Weights of a small GPT-style language model, trained from scratch on English Wikipedia: local attention windows, an embedding shortcut.
Each number is 500 + 40 x the weight over the matrix's rms, rounded and kept within 0 to 999. Layers, rows and columns count from 0. Numbers have three digits each.

# up: layer 4 MLP up, 2048x768, rms 0.0651, rows 680-725, columns 96-191
# down: layer 4 MLP down (transposed), 2048x768, rms 0.0626, rows 680-725, columns 96-191
# gate: layer 4 MLP gate, 2048x768, rms 0.0638, rows 681-726, columns 96-191
up680:484550473570508539525469482554515492552518469458527449521534581522511558498487501559497468532460422476538528512437574417480481510527435438483496485575511524497525479503449470467570432571525515445509473471441458492549559493503593447496551486437451479480459490503514429526465517496468512561
down680:425558493456549517458435555489505428405602422529599500533516518532486499533525533503510526539484457560483463415558496509489519485468482491490520428556515506547495472488505521489497515535468523512456496573505510464460475494535502373481487522513460493512521532504471470509506514482522431589
gate681:499508452507453557515484533541484509527434461477556535500453495521495501506500545547455460306517555478395452476544514513451491460490483466526515533531471459498464470539562500406474423471520488519478417555484517502546432541507464462464493506513519514556458485526521544430500487471450557464
up681:576449488527426583532486529515470461506453523498492538540457492509457479542450520578533440418485451519498437500450532456506518439537481553493453494531474430606562571452497492557445445478479522506544429470556541525503523491440465553510472476561512456540588469454501482450447512476562525478
down681:511471518557523593459586521445524512509489463505555562549406473443503475456549474489440485580447463460498509474470509448451411438479499476476532506530536483467525480488511546471563543539565536483450446527550501480549470529492436511471588489583523483518520477472451475453443431464491508567
gate682:516445553506574565435583585470471520503413537538436524595500498477561444484424497485502557463518472451470411521495554480545537577488511542573561481492526562504525447569547494432465457505566466452462463523486471557437458449542453524513474502568503557426554500452512566494489389483481488520
up682:419507464515540481512458461591524589465558481508520523515629457517461480498560583493494440492539563510540536496489511525447500521554487512508508502521509486466490518486451504540542582511590533438459558462443507520492512484505576499552505500555519452596511545488480492524545493523505476447
down682:478490559571508438573541510544523419464514503498529533491506502459488530526538505501509429478564501454512504506465549579537470502551478517489506495442502522584601512461515502472513538487504600516570522480553510463474521540501492486433431492499425503442522491508517450484481448478435496521
gate683:580578479478492528495507483522476474519473415464488469487508519534511406440503538459511515515522400527578479491492476527494453422508497494554536546485551532516575450484531486515490438580434475503461518506485524577532455512549500460516527506508523577502544575490500499473580553543464508516
up683:564560440465496534516503506526467480504440441501473440489511518529491431444478521505489495523501412542571495485499459554503472422527475501529552528480502553517578446510498427509525463544426459482491504501507505566532476524555511452526528502485507560507548587506489513489618526551455499520
down683:503535466497478542462463576544434467509477554439566508459451486504475428510458485520519442525478529528488528495571457525507495494509438509444509477459540588521509466530556507484458536438501504552533485421567522476525488538553502442486487486472460533424478463499587526509489526441535483515
gate684:520515501545452374520547517485529493455437503496531497506496546553480490524539465510513538470454453467421463485484533513516474510501470489520521538423553431540542515539540571472473559568479469453516468526531511477496489512520503558468510529521484451436525515527478527550508492461478486498
up684:483515465498435430478457453484472550479473545453496514529516504378525512531516552484490453464526408482532523507489516436522567455483486537554484593487499527488505513568511431482466503547432453480517501530509496558526469527550525528447516562529509527546469529507524501480492480467463491458
down684:553518476481502511485476490508485477500494474536455479557550532463431504525547467569537565451472536540425491571486472504502458482484493479492530535499504539465479549511524484508548468471564451445503425525459530497500511490512525521484549505477502492545476577529435475475499542481476535488
gate685:426562483513434487432501483568550462467576478562537473469523497518558520453541476501518500512502525476463506539517477445568526502478442482567538523491549504508517549544473495491455510500539539479480517497507494564597538512516570441540507543472489447451449556533570511483462431495510479441
up685:454510528488456448550524479511512395484527498555498433501558494510536539471502540639551466498537494439462557566517486490568473440523412430506510493522500535522471613561491546478500488412499532466519548511503522524562530574438536483489570547494538555490468537543507532523510467449445519441
down685:488512434573452436513503544501500460536518547502439493415498471447521479466467495434592467557505518487508476533448529405573546471491496511514463447483515533510489446506521537398541517576501462578456468521558480560452487486475501527485567489485395530502470483511577562539530460505474500534
gate686:500514464524485518431559500543497485477532519467579496554532486405544509485538567464475562524489514543513522506489450517521597462571406486544520498522524481485557480510521450519462483483501539529505449470503499479571564515478537512470486398486504510467442441490466473442498493510515465465
up686:458524421510518472458464430504495502535460460565511531484422462637454405569521493538510549462556397477459476551518489530579503447501520487541441531581471515569484585542484506559546500538505513518533507471474470508516562500539500483503499529433514483552524540471521582508510514442482565478
down686:520518496528509466526553471539473521515470535501479465449513425485588537486517563519486554516528493517568499484523469453495444537508470461467474491508473518509493564530521583558492539476534514475516466539535530471429479559465553441469458542400541597413465506517522561468553523515520559490
gate687:517519476461477511480476478617450495473534492474497525483446502436565534568455485476474486449491528471528435462562467530556473552549483483442480537511478531531484517520443515464479507556501522445491493462497511522525476535485506561480537551505495467504506500490470468501476492563503472438
up687:455515486523485475493532478567503505485509496452447523452486570508475510485531490564540524501515526486498519530510457462531492502574506469511477502465517529556477506551551520461474508474510557497573449507449553538539455593500513493471458536473468552507533514508513497485489470541504449532
down687:529548510562492517497464385442547496451488494573507483503495539442464461475328603552502476515550490544520572497424576501506497500425498472455518452472478433444538529553469453544598468505503492479506457448499534476502575440470465506506484572535556475586458510560509579578541543445442512461
gate688:577533526511454568450473483491433525446568514529511472453477486462553549481532573486499466526461496499512481450525479526509538507425475466456464490445507483594492518541557573510388467485541512529513532438576515512518527517467506499548506522535436445557504502480494580544470494514596553515
up688:497512539582530466558479547467565482526472429512533508577560513535534436512467485515472507569548471450425582585534563500481499485525538490423493519544524440510596501520452456559592548477499476485520498433502528550526500510522476499512516504425528520468502485449488481384484468439436457529
down688:495578518575498486433521589466491525486532526509561503550524560458490530539542539482518476485483570547520529566482453500457419438533451569458470548544410447485561510500514528535505479429422532459450476542491459509495500479488499522519526449494532419554517467452568444461514520542481504429
gate689:489402527464441457529451490473474464431483485481567508506517476519509532524495450503485516494486511492512443506521467476529548526559590511493502468532481450465469453542503434492439573463584478466536421518522474461508505465463508470542473517537619488482518523476519520539571490451487570501
up689:491503533469510458555470454436505426482444497565505532496536497489582481506534483469551502515508485489564473490498470527595511471496579505536509473513502489519480482541497538531500541477603464509488407545493472528460472534510528479490455505548543456511526574523557557477563515468433536460
down689:446543495542541492450482494517526571427543478548501504543563502512471503518515528474478485524488503481529483509503545543556496534484481468476450575500508458526455476516534533471519517539503495461479475514463541504510465493524552558490544462485583447571501537515522616589452549439492454499
gate690:498535497473529570521502461540551515475552456448456515469491485481453504470466493547502432450544475390546467428546468466482580441571454499550523465493489503453480499523468551496512474577544493426487544494441508491517540546531560591525485494513473432482475519494466503475483499459535434563
up690:473515547520491447481546488477520528457500528406523422458455507452390461408574477441481518471445498505469508530481549446587447404493559441571427433471520500518458461505467434464528582469456496494537528533567387485566530483487509550493493541547457533531554487556470458491472518486514431479
down690:470511624472521486513539519564460509460505341541561405520528452516487489518505492502482559510393481442474543492348534489528577504477471436517483465510457504585472484536504513522505564515471467499552488477452458414499542492492482490461464527514499517459525567512497507562460424552480524426
gate691:542527514572464490542489565550489462558551480453554390514470483479464474600477511550527468468499455446573581498534463462546528513514563380561483489539466505555568455455444533541451563490490536404552497510521495454513552465566536510513499490344467512443485440441450468502503425488498552557
up691:496477542593521490472453420507465463431479469511525484500568477521506512479431485510569478486567487569443559549478434517455477519512559565443566428454510455526482436553545543537493583526515460405548536485433519518476504590507507515492447575524487435552502475517539528473519523557542511499
down691:481470526507532469457449464565468460471465530496505495565440448424543574538546528488496476545555448487449512466535501431491509531458477529517522451448508510519473453502404539447496621558527510538507446492543477513521455563426521537461480483544506517498495454466463456531489529498512492478
gate692:561460530525484458509493433492492475546564490449567464470539534540441496503469446493524522460515492513483477437498506504466501510437514460489504533464500571476501421494515515467443566409488529549414516446496537479496512499532480521544463459521504477473555473458488502491459434449529554511
up692:535507533530502542508474444495409483468509485490529536569522567493495526578443503538493530525525488451431492487544469474440451514484439490593545436508442531418521485488478476537551524543522435464599424473517452550539499496495569486475442552487477429506502396487447545509480506497404478482
down692:457544500515453483555506483518504510604441469514491484440472550471465480494513504525505475516516515476524486567514538540492491558462474449473477561488513478487530446399453465472459458472559505549489522514581461541444500452440485454490487541587551525507530525446446457496524471532481632507
gate693:510504509514532486415465520438417485575537530489477552495512545478555560542515546526498521440483536503477473506510571480518492461522557506565493431521511578536498467514400478493542460462476469533434445507470419522586475597512549528528490524415486508503496430523533465468515519502510485472
up693:551507451515532477474532488525507488530453494513532521504478517502546544481535552496498577554484568489489465527495507458416539472514530501546505485547492515470502486516533492432503463556414500553521441525512458562542499455555466487467495482472425470476505461446516554522515544451467474521
down693:440447598483467598487449566453579512477446544508433463510515450486447487498527478458465486447495503391481504508484464527512532439414485384472488467460538568538452568511485450505544560540499544492532512425492486524475544504453568472492484476526518446544558516528505522516472448516400479521
gate694:526571479537446480484557489464472481524486451443547429560531529460501486481503475511545505525451452505479508488561486468542446416511519497539533578401543520514534472503508516545481542445539525552518465424506508498481527531446426541429561554489481455534478540448547478553513442533544497477
up694:464458456463562510522409504498532532449481539564490562456514490495497470522496525537480504505551547550507528529478501515496580529515456517468506475581475461521433470516484551496512518506448438490487527585471455519560487542553573450559459437504494521511544528539425512479502499467485466519
down694:539519440606523555622415493444506561490476534524496454502456498471560517403468469497451454470485515523515499446496416497456523540492415475509476475484461511502509432473554500529534461564508479491459469495495548501515474456461517486523466604518485467481514534538421555485502484504515465570
gate695:470461486540507448464510450562477486430492490416467520524405498503605514480457471460505427481484507514513492489542479457520572511534527505492528504482470495559503526499487620508470480583553467435529484508536450507587526515465503469542522471478498538458460446482496497504539542529507510480
up695:520540526497465493522488504463527540538439526555518485468523531510503501467542555500485554508544478498461490565492495509469438478571534473500452550493559468524486476456467432484529522489472545516456534505473497475471521589557497533429567549545526522582496505448480540484505467477500625534
down695:443510498621492464446501481480548515466462507485506517497506559550524539499539523514496478551440537485479484507515437423492487435528435563513491588625504495485444543513465476507441567523476542581553475404465485486513493485482477537425495528581481542510460509531537448569487453454542535535
gate696:575571499468576494517489539499466461560424491474534496444502473480515489467577503499554515478504502529476463522519445468494537451506545469503515497505476454501597528503441522475404513514507466479514452524473491442495497492487483473553448489501526475475475506501612478427537440514485535509
up696:517537538490503485494526491517464467561473499439546479462544461525488519471555523525526459513429508453497453486478507521490486443501509536479449533440397429556550515506500493564478516474523515450462479479466527513501554552553457487533487508484419482520453564520501517490463472484507559489
down696:499557524544547492551475478524546568550477466541520499552493502518492547493532427527469533543530505463554456533510582505490491457488426493512510438499486462487491507469504478499483515459489459496514486491486487522548488499507459453455432489519480491504488491546430508453470497500499443550
gate697:521501445528477548479464518520517479495505554479492499494553520591500503451486497460511331487460437462480556517492483529506468470499478486523486471502514478509506494517476478466488537513484488408526506472490473538493471498505502547478494469562497565495511504454520523490541496467559502478
up697:489486484524570522501543586542516569536513446502513553504532462459431466468454528488489473442475470458412528524491515557501529461513466441466459451489532482483453498478504553488521394478502472438499460474495506523498470530514545488475488442532531452495450486533513500507543499493492485504
down697:539497464513509508444466543498505545497502492499470431498467481513492547524567470496504500506532420502455475464529515475517467548487524538457510500528522506508544541539444493445463457471508461526516428487521458609451544483468531513544486477472515565557527482425452497492549561519548504458
gate698:588526478595448520476522476496488530426541532479441610505497525477535539519562479517561498566493538522483535512530438565525456510509460449507456539498560467581489438463437508494440494541508450481480569487497453549507468475522484459537468500429543501504534575523492502547477524531517542524
up698:519446439576525477504490507598490634502448471525465461384524463545507456513513504517527443553511458551489477434508611529431557507540472526512546443479490462483497509484525529512523428562538474495430543445568515491513576444464495519464466463411531507471563537489445538535520478526464375519
down698:639428469542511449507426560537506549480447468567529517496498523502588545618471517496510527445418455495431542504455521508379488491536513451493484552544521564535506439448550435394517519538491583581484458452475510479479462512547480451479493452497545481454543526492406521537558458532524544567
gate699:539409502501502587486470469442507498505523529455485469539540531462518472502523523493476540402553495435523463516519473542500392515547486542488485492529538502513464478449491576519502468408478481477508527489475468548502495544489488463475501542472453474496459545494510445441518489512501503538
up699:482477463512510574492504512552473488482492471502496507467540475505448603608588462474481487559528495495492464511469561459450519524454560477580509566495478494481487469565499513485519507516500516484485514592528457520522493541526543525433568493493486495479561522483489475513500517537525521498
down699:464523531472420495509528509520505545498567482441483527483482538546565482560500465503568452461498459457487512475395561460533472535542572518501533492515502461467543510491512423494465491562476514471520512500509489522473506495538535462493524559540519494492506547513531506504411517459514436455
gate700:556511499528426541544549525478490492499456560534493436486468497499503538527529509533547500506556549505494566433552596418558569481532514526530631413379526483512507491516479457488568484511538455471516555487561457470462509509524514526550432508480513475532538481440516507466571485512583460560
up700:514528480436441541586542515508497479497499479466508459503514485452527451527512555463448548503506526509511547542521557520534500543561493489568661506527518469476487578533559473536503528541516506438455412437499480439499546502507514461515502526481494429560454459494454523412583450479469521548
down700:456515419505452472504488583491438451498450510459424509466525499514543532502502523497521481510465551451509537536433498538537531491518504461511565478543494533470500450528484469496548528448524502475429522460531497542525570499485472470526472556517519461551469487535485577506451513443468445461
gate701:529559483505466450491492532468539547485512479452498514496491453498573485480518559479539458489543497515481487533484499538524507529454529480515459511492506421546518469485529521542427483517492484465470474480437516477456521506420467479464479532451480488574551464483542463506452522490510489566
up701:478448513534545583512503518505506509489512491510477467515531534499464520508516493530473527510461478528532484477504493489466488507537511490518554489509509577445484555493467492395500523488495519514525606520523482499554487501533539527548507474569536519437413541494476541520527507503514512467
down701:510518513508522461524459509479453547490500507451537476511479536538567496486508486529522517512556487481499491544493493455506505531505488501541496538468476474524501529452499489466469467502463508510519526528538522546498470498535427528517477549442512506535432504502486479499489528541461488445
gate702:493486512544550535520488386520471501486586438507563472539556520523481474546546447434499534553458473509444502463488515546611478422576455479558473436493476475580447499477491505511503464530539498492473567536505563528486450515575471510429539511487460572476506508513472480443522560535513549481
up702:535491514480515497529521439470489471570442468508514474510530430527471481474504548443491532491592481497521506499533523451555430436460455481522516498535545488553469485531428420449501530578464414565542440480513557553487546533460516490549506428476547433435425604487485437497497491461475496575
down702:467502511493482493478451556470488437510471504453480464569496496462470441454490529494510497517479551559490467437537535498525486487569495455488525447471461421539562472573476450534577500512512463575517448406473490491524520503516457574496512508547488536476531584501479443470507498395550527495
gate703:480459559479525532445514544504504495550527501546529523524500457565528491480560427479439529479524508454488504540479441532470512447506434543472465469468536509460567459475482553508499479504551493462444447479513468513538476502454530460504549504456470546538538588528507523549516487496505542502
up703:520574505484501476493467430461491505479521532496462498490510465441458447513533540551466511495442427407477475499501468478530479514490511584510464471501471477462557510531440460528472484489509484493507529514492572537519545478505505483430539496528488490481526465593509490465511523520490524468
down703:529513511483496482526518499474474585539489481513547510575493470492567546578505464538498538456496473472500529481552509463514465501446497465511531526508512492531486435525518457534470539504498499504537567495535485468527484491441507527480501521545449511473471549495508471472510436516463519517
gate704:562483460572507506531467493488507479495492451466431494463516410492479525515503502495450511548515489482522467456540441497551552543563536491531533502498484545509460572439469534429489496475456501505431512451458462470523486482502520561459462557442466466570492494515364578442572472512529566516
up704:582474512529521586494480565492585553478498442522500473472493532467489471476487391490468503520514501507512567477477475475561515467519519453538477490528432514542525550545502522556489522479512551480472489515551435498469539469570525488578433460508477510559565491494487480436489504548516548541
down704:478456554527450508529481566536521549540508452515546527456471519468486520481505544509459493495382478433522496441419508443486502472409510467524481540527461463460491553554469485478487504431602506507512445475427452533445383438530496542420436504490484438474425484480511459522533504518538533458
gate705:534489454508510495553441436478524553509466525472546486496495443466512554482486482506495519557465522502489564475512485440519534504536468484516501485487420467437462567513472509551443494582479556355591457525459515494487506435539476536443530506441506621526549536486506509486466582514489498529
up705:573623581478557455457567575533490514538493480502508479439511548485485477439492502481509503531536519493467511494479473552478519480424470528434589492551502524466521485511445473457550506549548490524446561551504458530463502499524548516428437580518484541515502546495573467460510458524470504530
down705:564488543427536501534534458480623433540494440521477429466531589517503485468418503441509428441507529500435412470600505513473530538517390499562474535601513517524549517511496510481508417490476406501497534463469510434478552482493485458550445501491448522417513506509506480514432487490518491510
gate706:498437488514509572493510514573470529532558483481499501504481507505531448507562605535553507456501480612398499511521490476432495519486471434488552478448492546509505537519500486460481482508494503497506559534504432412471455574493445601443481460500539496521553538501468458533526459548446479535
up706:506528479506558522572484480510515495619510472525490524563442419523535466477567492580508560518580479514433520444461468507556490485537448488475600497477502487511436555495453390542445521555494526528497561546495511513484506551583460499490521470494474484493501552488539471548492521458447574484
down706:499506525495445440528511429453477426495509467497469448488479418452473537516524495511536501524537447478527467519577460463445561511487425418504509544503533486494460547483531474532412538592475483485536556431497603539520526532583495525465455526456436538503552427486494471535600464515509556516
gate707:519484427539561518508473490524501508483485507520442520524462534462471439454517489502515563517527538545498528457425520474502496475499517520474478514584496516515563532503448570502520569494484486519468523439532502514514510526469420508502475497496633553520613523492489515520423479538473463494
up707:489523547453439505480524495467506534481502505425527501489472523551494598492498558481466488492475504425498455528580488543510527464481500532523522468433569504455462445469572460557497511552520539496536550530514524482478486514523561494486535459497423468536496508549570510536495488485488517483
down707:514494529524534490404537450477480551553493436459533490518522471448530559532449532525461510444486496461490578527555513498468517443548525553504526500486523512483581443503410533531528483572478549520521570578427476535477484515565487415480501486375394507447496478500497460527554571424534489472
gate708:490485477468505520509577563548524490535475527493526506485495440492474525492464486500471491535470556524503471503534469485502539468575411483557557511525532560466529494495568440486525510500559472550437488503564454485438451527518475548448522485398483506549468487497519550534537477458513466545
up708:511500474427410502522471464540502522514476478571458554527474478470506489512519441493503463467500546510523494505447533396490564525507515466466465485501574543499414463541494502533465504438561380554442496522462542495470538484525500426536471528489473553511476495498522523555570486512505476564
down708:446502463484534516486530434476532530490456439571478503541496518503450555502506560531511533524489491458464483499546510465530463474558501474486480498490544530461507605514528558445494563477456517530448501519476526513491526468485575486466443522460528499574466549419452511488536464443534537560
gate709:546515499493566617469479493498509503537447521515496504458507518548504507471499483483492510478500502471518496494551452420586534478487537527485495476469502490476558468539499508490493534441475478490454464523497484459563410507558520515504508501469473525490543487484490511505484492501535509451
up709:552516519487446489466499455526524501563558520546488492516517521476431458482487521470499505537476522557601485479519488497563446463470514484511525474499470462523513500492464520444492502573508560494504495568537443439476579501433443559534578505473457517491481478551523469468540493519546501486
down709:502514545457521473497551462504493509433501482501510498444511498532500510461531491476542543543496524517456566497419494423512460534559510504522532510624549566527422532483496482525424561475446479540520497476485549492507530494518501523463452457569467529506475420486475521539495472465508480495
gate710:548487500556513485526481500430456479457459497456443542488504509452506542455559533509534426587504448514557539559468520507452427519489521494520548537546489556553496551449528531444496497381482431451508522479534474566509459520555541492551456488473509483522478487490567492484539509542557560504
up710:535475530499502517506578461439480479523463546460465509500514494417545516495553452539440443449491495590479587466526533521490472530521536590462505540472492523530532526483542465520568506434553436499518524455512548534521540442549545483481534510439586463452505520504564486451476475565527520536
down710:524520496420532544575516430438431567565442483495484494501465511475434546535526486483482539509559421472497479523542542466467420415482468535490503438523515492516563492541529496534503530525467494561499472496533504449476476480565482441445469529547436516512554508448546480505513437557498446540
gate711:499458471497559462520499537550457561569464488527489466479535458584459519531566510485544499552520432519501571496552591466478561528457417457457533489561472520487395467497495478523526525588596443556518488528533490524471539561510503556460438522506487570500485450499487454546449552459452491505
up711:551517458559515497510481492499467467477546486470531520500437482532483584446507491494457467461490479551468419485484514574456544489538544484441472493528538529522537432542504491440516355496495515536500502476462532495485528452489514460494431510527536481421473544485470460505491503462464505486
down711:412472463458508520488472536502539582460522512482483472545492486569503555524498562489545511524484436545456492523439504518482460453433482489501498593488433562553507526502553575456472456505516488486441523479520519487491563482544516509423485547522533424460428513477519516511496500472546442540
gate712:540552433486506460529491495555426481499450440538487503482581365502555418465531408544490473517439467582512468505510484556421563494583338493531462514457496487490417480480485487513445554498448539450488424464534439584485600442491463496526515520459562464477580484456523490536570497497531557478
up712:524529479444524496494486403440470558508504530494445538459573471491528380480551468539516484501570468440482466504438476532559527602447491488473445508535483493452521496404422543557510504497527482493502505535545484536464488487525520479508438493565535470461572497523509536501505418493536580490
down712:504455442494579496436485561535522533421513451543487544461520503480466526552533567474480564453485428497512477508549518447508524464517443461550537531533562538479471470562494476485514505533593510511477556453496451493522539534502482431437441465527565494525543458506474494456458455488497572461
gate713:585509476397511593448469595406522481537568480514576407525596433524523447491496478547454470536542458523508486572531549531432484550446549453552509484577491451434502458508485497535547538490500485502464494505516546448484508484487574450543524480523451481450467519548492512556514518500548502486
up713:442475513527511565477501522550573456440466460528495482508503507528475505531543396521561497519539498523539486512577523515468497509535484506496494455531484452472500455489483516581471520536575428489498493447403591449560479548470454511591519504488516456556507577458498550543500517494543440444
down713:479439483411471469528471581520462489504483519488445471516483522537493590470451543475525479465480460563538501482470528528446522498467519524523517529491548466458508623508512476539429507434445469449517510477513472487494411570428509481479478504510450531535476439572493454423477506543489569526
gate714:601626481543572541444513475492490484475471461553534561508513474510427494547518559471482519584521550488507474456477540476508552459493498509462542469487457482509491436513524487519443567578490473566553465507435479450495543531511422483529444522540445498486494570358483518444486544411487501480
up714:517379500561516458505529516557496496424589433485495485451520445523570511533555563521488575515475451498505462597458476544429465553522411516487493555468519478449561535450444541484528562459465514479427415527583487445469493469563495550466425471570514582506537484543563512505590474505499542565
down714:569481469534489544525391518549474429561481491541512546481458515537515555517562578544503472518474593528426487527516491479510475571525496569496435553515513475496496561435532481577448475513547521491442562490501524493492499521550521485476555454510482548440480462459507482484502555523513494463
gate715:549495464461527469494513491475487478516499505520486463478426483509474433519496546504537499519492552542463531494497478442526430479563540536467514508488545530507427496490479476573531469459435501404545552505498430524567471506540435509472521509549490504533500534515500494513466542516495395444
up715:518535445513589487451524552493477488473486502544464491505517465522583556550620524520455510563481537484440512546524429469520509520501502543538481488458567520492517483501479509530505471493502503414549609508452527492510479443525480510522508489463477521524514546545530493510548565528508492438
down715:471493476480499516486447475533517488537496579490562549476576479514479588474549429506561535576485533561434478523546503486430507568460444570572556428431531501509473476530502494542490496524471452495527470494496495503443595550434522453529513512425507465549473519535490513576490526504479566499
gate716:566517425517512499544527519422478476457420491484499505523516485572518512515470535516532505530542547482454458534493500565453519493441534483530506523432537503469537509424568548510455535596564495435523507498597492478540454469539503443485405466481574490431507548488465552594482400490556448479
up716:411496486444507484486500465499564469498471524476486525473494467539517487531489491531545495507485530446503506451456481495480427539452470477474561465572482520502417517518478497517469581481443562497501450497509527471421490484548646517546510466482416496513539520502505528542499524481413497480
down716:539463433489513551466483417598544458532541465518502472494514459529466558498539494516480507574465449550522483445524543548480508404464571553487522483583424531535501487481485506523482529490467473521413504523502500521530526488543414484447598498535503554499485441490507483437528515523445548505
gate717:489518495568527530523529469475541493507510447476461486474540597489513514464510585535508449543565549430483500487501401465552412555483498525528459501553501511447501463475443489496450511583498495487518545521428460411526460580538524505450499532447493440487486572444479470526571549520509512514
up717:497487506509527553478470492530527553457496519484476495511436504483499542486488548549512474529510449467569488529513512484517409529544471443492502478453553542515540507546528494513504548438545491457543583561488481485437589563529515477519513558506517533643477622480412524483523458524474477531
down717:484505528475494444526451426514506489487470454438497500486527538484498588480507508596477465524436575535411427531634478536479537489500551463488511522462590518541459545551493444474476502385489456464543522544417516483466432563487518465515516442493533457527413488525454542509578432450467529485
gate718:525507492476476440506464568460443469560476462580427482489497525482499599457570459476456446481497469466484559536499435501476472420517441542520548452495530422573511543542452598592538477536517492541460528518480504445488460365475568503504504456548491544472475534517500532476569515494597553468
up718:525436531486551460434492470464605465462511506494537510532512522457518457505360463477496483472579518577481461522488535489505526523501499488459555554571509571508508488460501404469453524456507493443529510482528507545423550562527474486481467553483479431518520409458501478492435519534419513524
down718:555490495493425507504497431535482507514570455485516434523495490472487526521488448509470525470492443506484583496549452555556528515484499477495507500520536513436536407450512512411457495528479459525466491469493448481528481514499471526510468470487474516534445522548500526449501524515513502507
gate719:444507530559467507461496530517505548536508483492459461487491531576534525482549481506547556480438558454470461408510443471561475578506513511467513496458524503537553509495533496544583474607525429487431517475553524421524503549480622458498517553530465407498550472530430530536487464550499518443
up719:434494505494585515492497469501468493515464496421508469514487499437574512549550471450523497618489484461424511501492426500476557420566548520490424509466473519392440556459471478498540477551463518515500533505487473448476481499512470459552555507462548461476504495452526453529426529468533526512
down719:481530518444504473461456464484511487512520478450540488482432484457512522475521447516589497484410490509516478482518516458497467475513508538530446477557522537477527471489435475466507513490465529515468484573487528464477471458507543493513528504457433474544538508489459520489550483512522434438
gate720:509430526530493522511479514492433564481496603419530490484529530539502497452561477508453472455516462518463480496570533509505502506521485437505519473525516533473442509552486485509485567523485554575517493463444531500547591496470491468510612573538482495491472519505520545522518536429455501455
up720:517578504501529454522495567526571431513578480478458533501492472427510539507511598488534541470404528498537490509492577512446469540502591533425521514483422413556494473546439556497491448548504436500489551517525527424546483533467537469543485466483470462529475455504554542567499490566521497534
down720:467444477430481531555462483533545484469490465465550410548465553514491499544516433522473530512495540492438456450518509514497517537428504510492499516498600540488464497575522560521458502440537514461590492508518385538491549474565434520420554481470496533443462519574545522581478545479456511478
gate721:453559553509556531478595529467435457525510503425528515501477487491517506409584532433520539522503518540494535505465480519516522464517566460507496524508519472528510433484537561573482507504521545514535483495562472576490545484471506534452516450475502461538518544452506522503550443490503526486
up721:496545550476556538457603494474458472518525527422544481513446492503492483445544503469485524497511524537475511478476469524510513482512514408490524589510480488540542426498558552584493510502515520528533459510529420571553560532477542564484541436503479475537513500468475515514559468497482549475
down721:409524455571509526489490525528456557519560494515469533550425529525473498557604462500579417520485568500562586451514491490586412469587500456533490458494489484498545522554490487474548424474466483497534457489572548555499527533504590475454503461501493469506472470497538553500525489549542507472
gate722:488423533534537508502482432569530504474531467428532534452430524447450540515509502483519524449506481439525536537537482546482528445532495459527494487594511471514504513459537518502513557512471557496457532467480519514530436556464480538480499546469467478430441493458478476512472458499494503476
up722:521521528525508474391506587491533514499504505457475480479502515614415502491537499548514468473525528516538491527493480478571515550501535480557504529455531526471490492512477470511515507545436542586516534522500515489488455478487531410515509488532498488513466444473567548470447493439522534530
down722:491487477542532487495512501533470466508506472386477521491508543470505481582489540503420515455516516445481546555460545475515508569491511486472492435516493496491519581469443500486517473476482498539495494472501446535492531494483461437438511512450495441528407536464470531525580480480485571574
gate723:593521448499514486518549474560475496500450515541475485492533544452442535562554531596531439487463500524529541508569487513475475514537508462581525526475506531517473372511495416490491488473429445477558480476494403574586485440434435473508449498509556515488547491466483441498461446485511507476
up723:523545569581517439436529500528459394567390462491456607522454490409545495542547484514469522517435458483542556496449434488495478522569464486445515454497527473526564479545499501517533484500494462467480495480506485467501466523536506508610429447540542467524506535549449502499465519430532446488
down723:578551487473465518491588534518488405435466521519512440484495505569466535501510437499485448441405456529421517486567475510537459448549493501490530522608448545540496428521568512529521514483547475561530483508584532436520473488544532483497427474433479511528449484480476497505459482446415404462
gate724:488507631498501494472481445500555548551522544461457518454515503505522560536536533486508513436524556510506465495517450530461489489469455510438578500423489402479558425533556534521495517427569466555522435546504501519506583444496482469466466530528509492506536456509475503497460429539513486464
up724:447560512507532497552526443520468540497507518519454479496510530465518499467530554539399484452571509516540437485467570519497559503517505491539511438499482473484506426539514471556486525490495507507563481509455529490455499418506517476537484501469446483488433454547584527523594509522451427431
down724:599493442483437464533445509464538483504514508526500403581538530517571527527480482486523497540513457529440466490576470502536503550459451519491536522409500524532542484500511521527534526515468492536564477459523502468444474534545474553483448503518458530563482525480482550471507552503492514458
gate725:536492504515471552491490576510538539570515457457523502515525484491473512466461584472481534496496466517509610524516491478521558530535511468527482498441508520547494456450497448549544547584514549562516461492487458524533485567478482437515413469482511431493536551453489512562619470486496468457
up725:519554550520506488515435624564498554517548515483494480485494560494484465472474534488475586489423484556487575498514589509440569532501502489489539485439494520508484532497510488539485513549550513559572549513494507507531483497500505518528444553448539520488510529512501526483543516448546477516
down725:556531514509531537542506495467492548541467477522502462517546492484441478498411546514558502502468507516547452480547498467470491412520524470492484463528470464529531442599540476454485448492497485479520495538481493468518437490457482494478489430403482535499524489545467479500512502506550489485
gate726:543572555545459435560450510535483472511561494507559511511512454508434443488485521483491555510482538479523485458433454417529558536547460498498478452518470522480532484501487520513499444487535517505493536533500486438471446492493515548509477446578439543568484501628491549539528499476518505537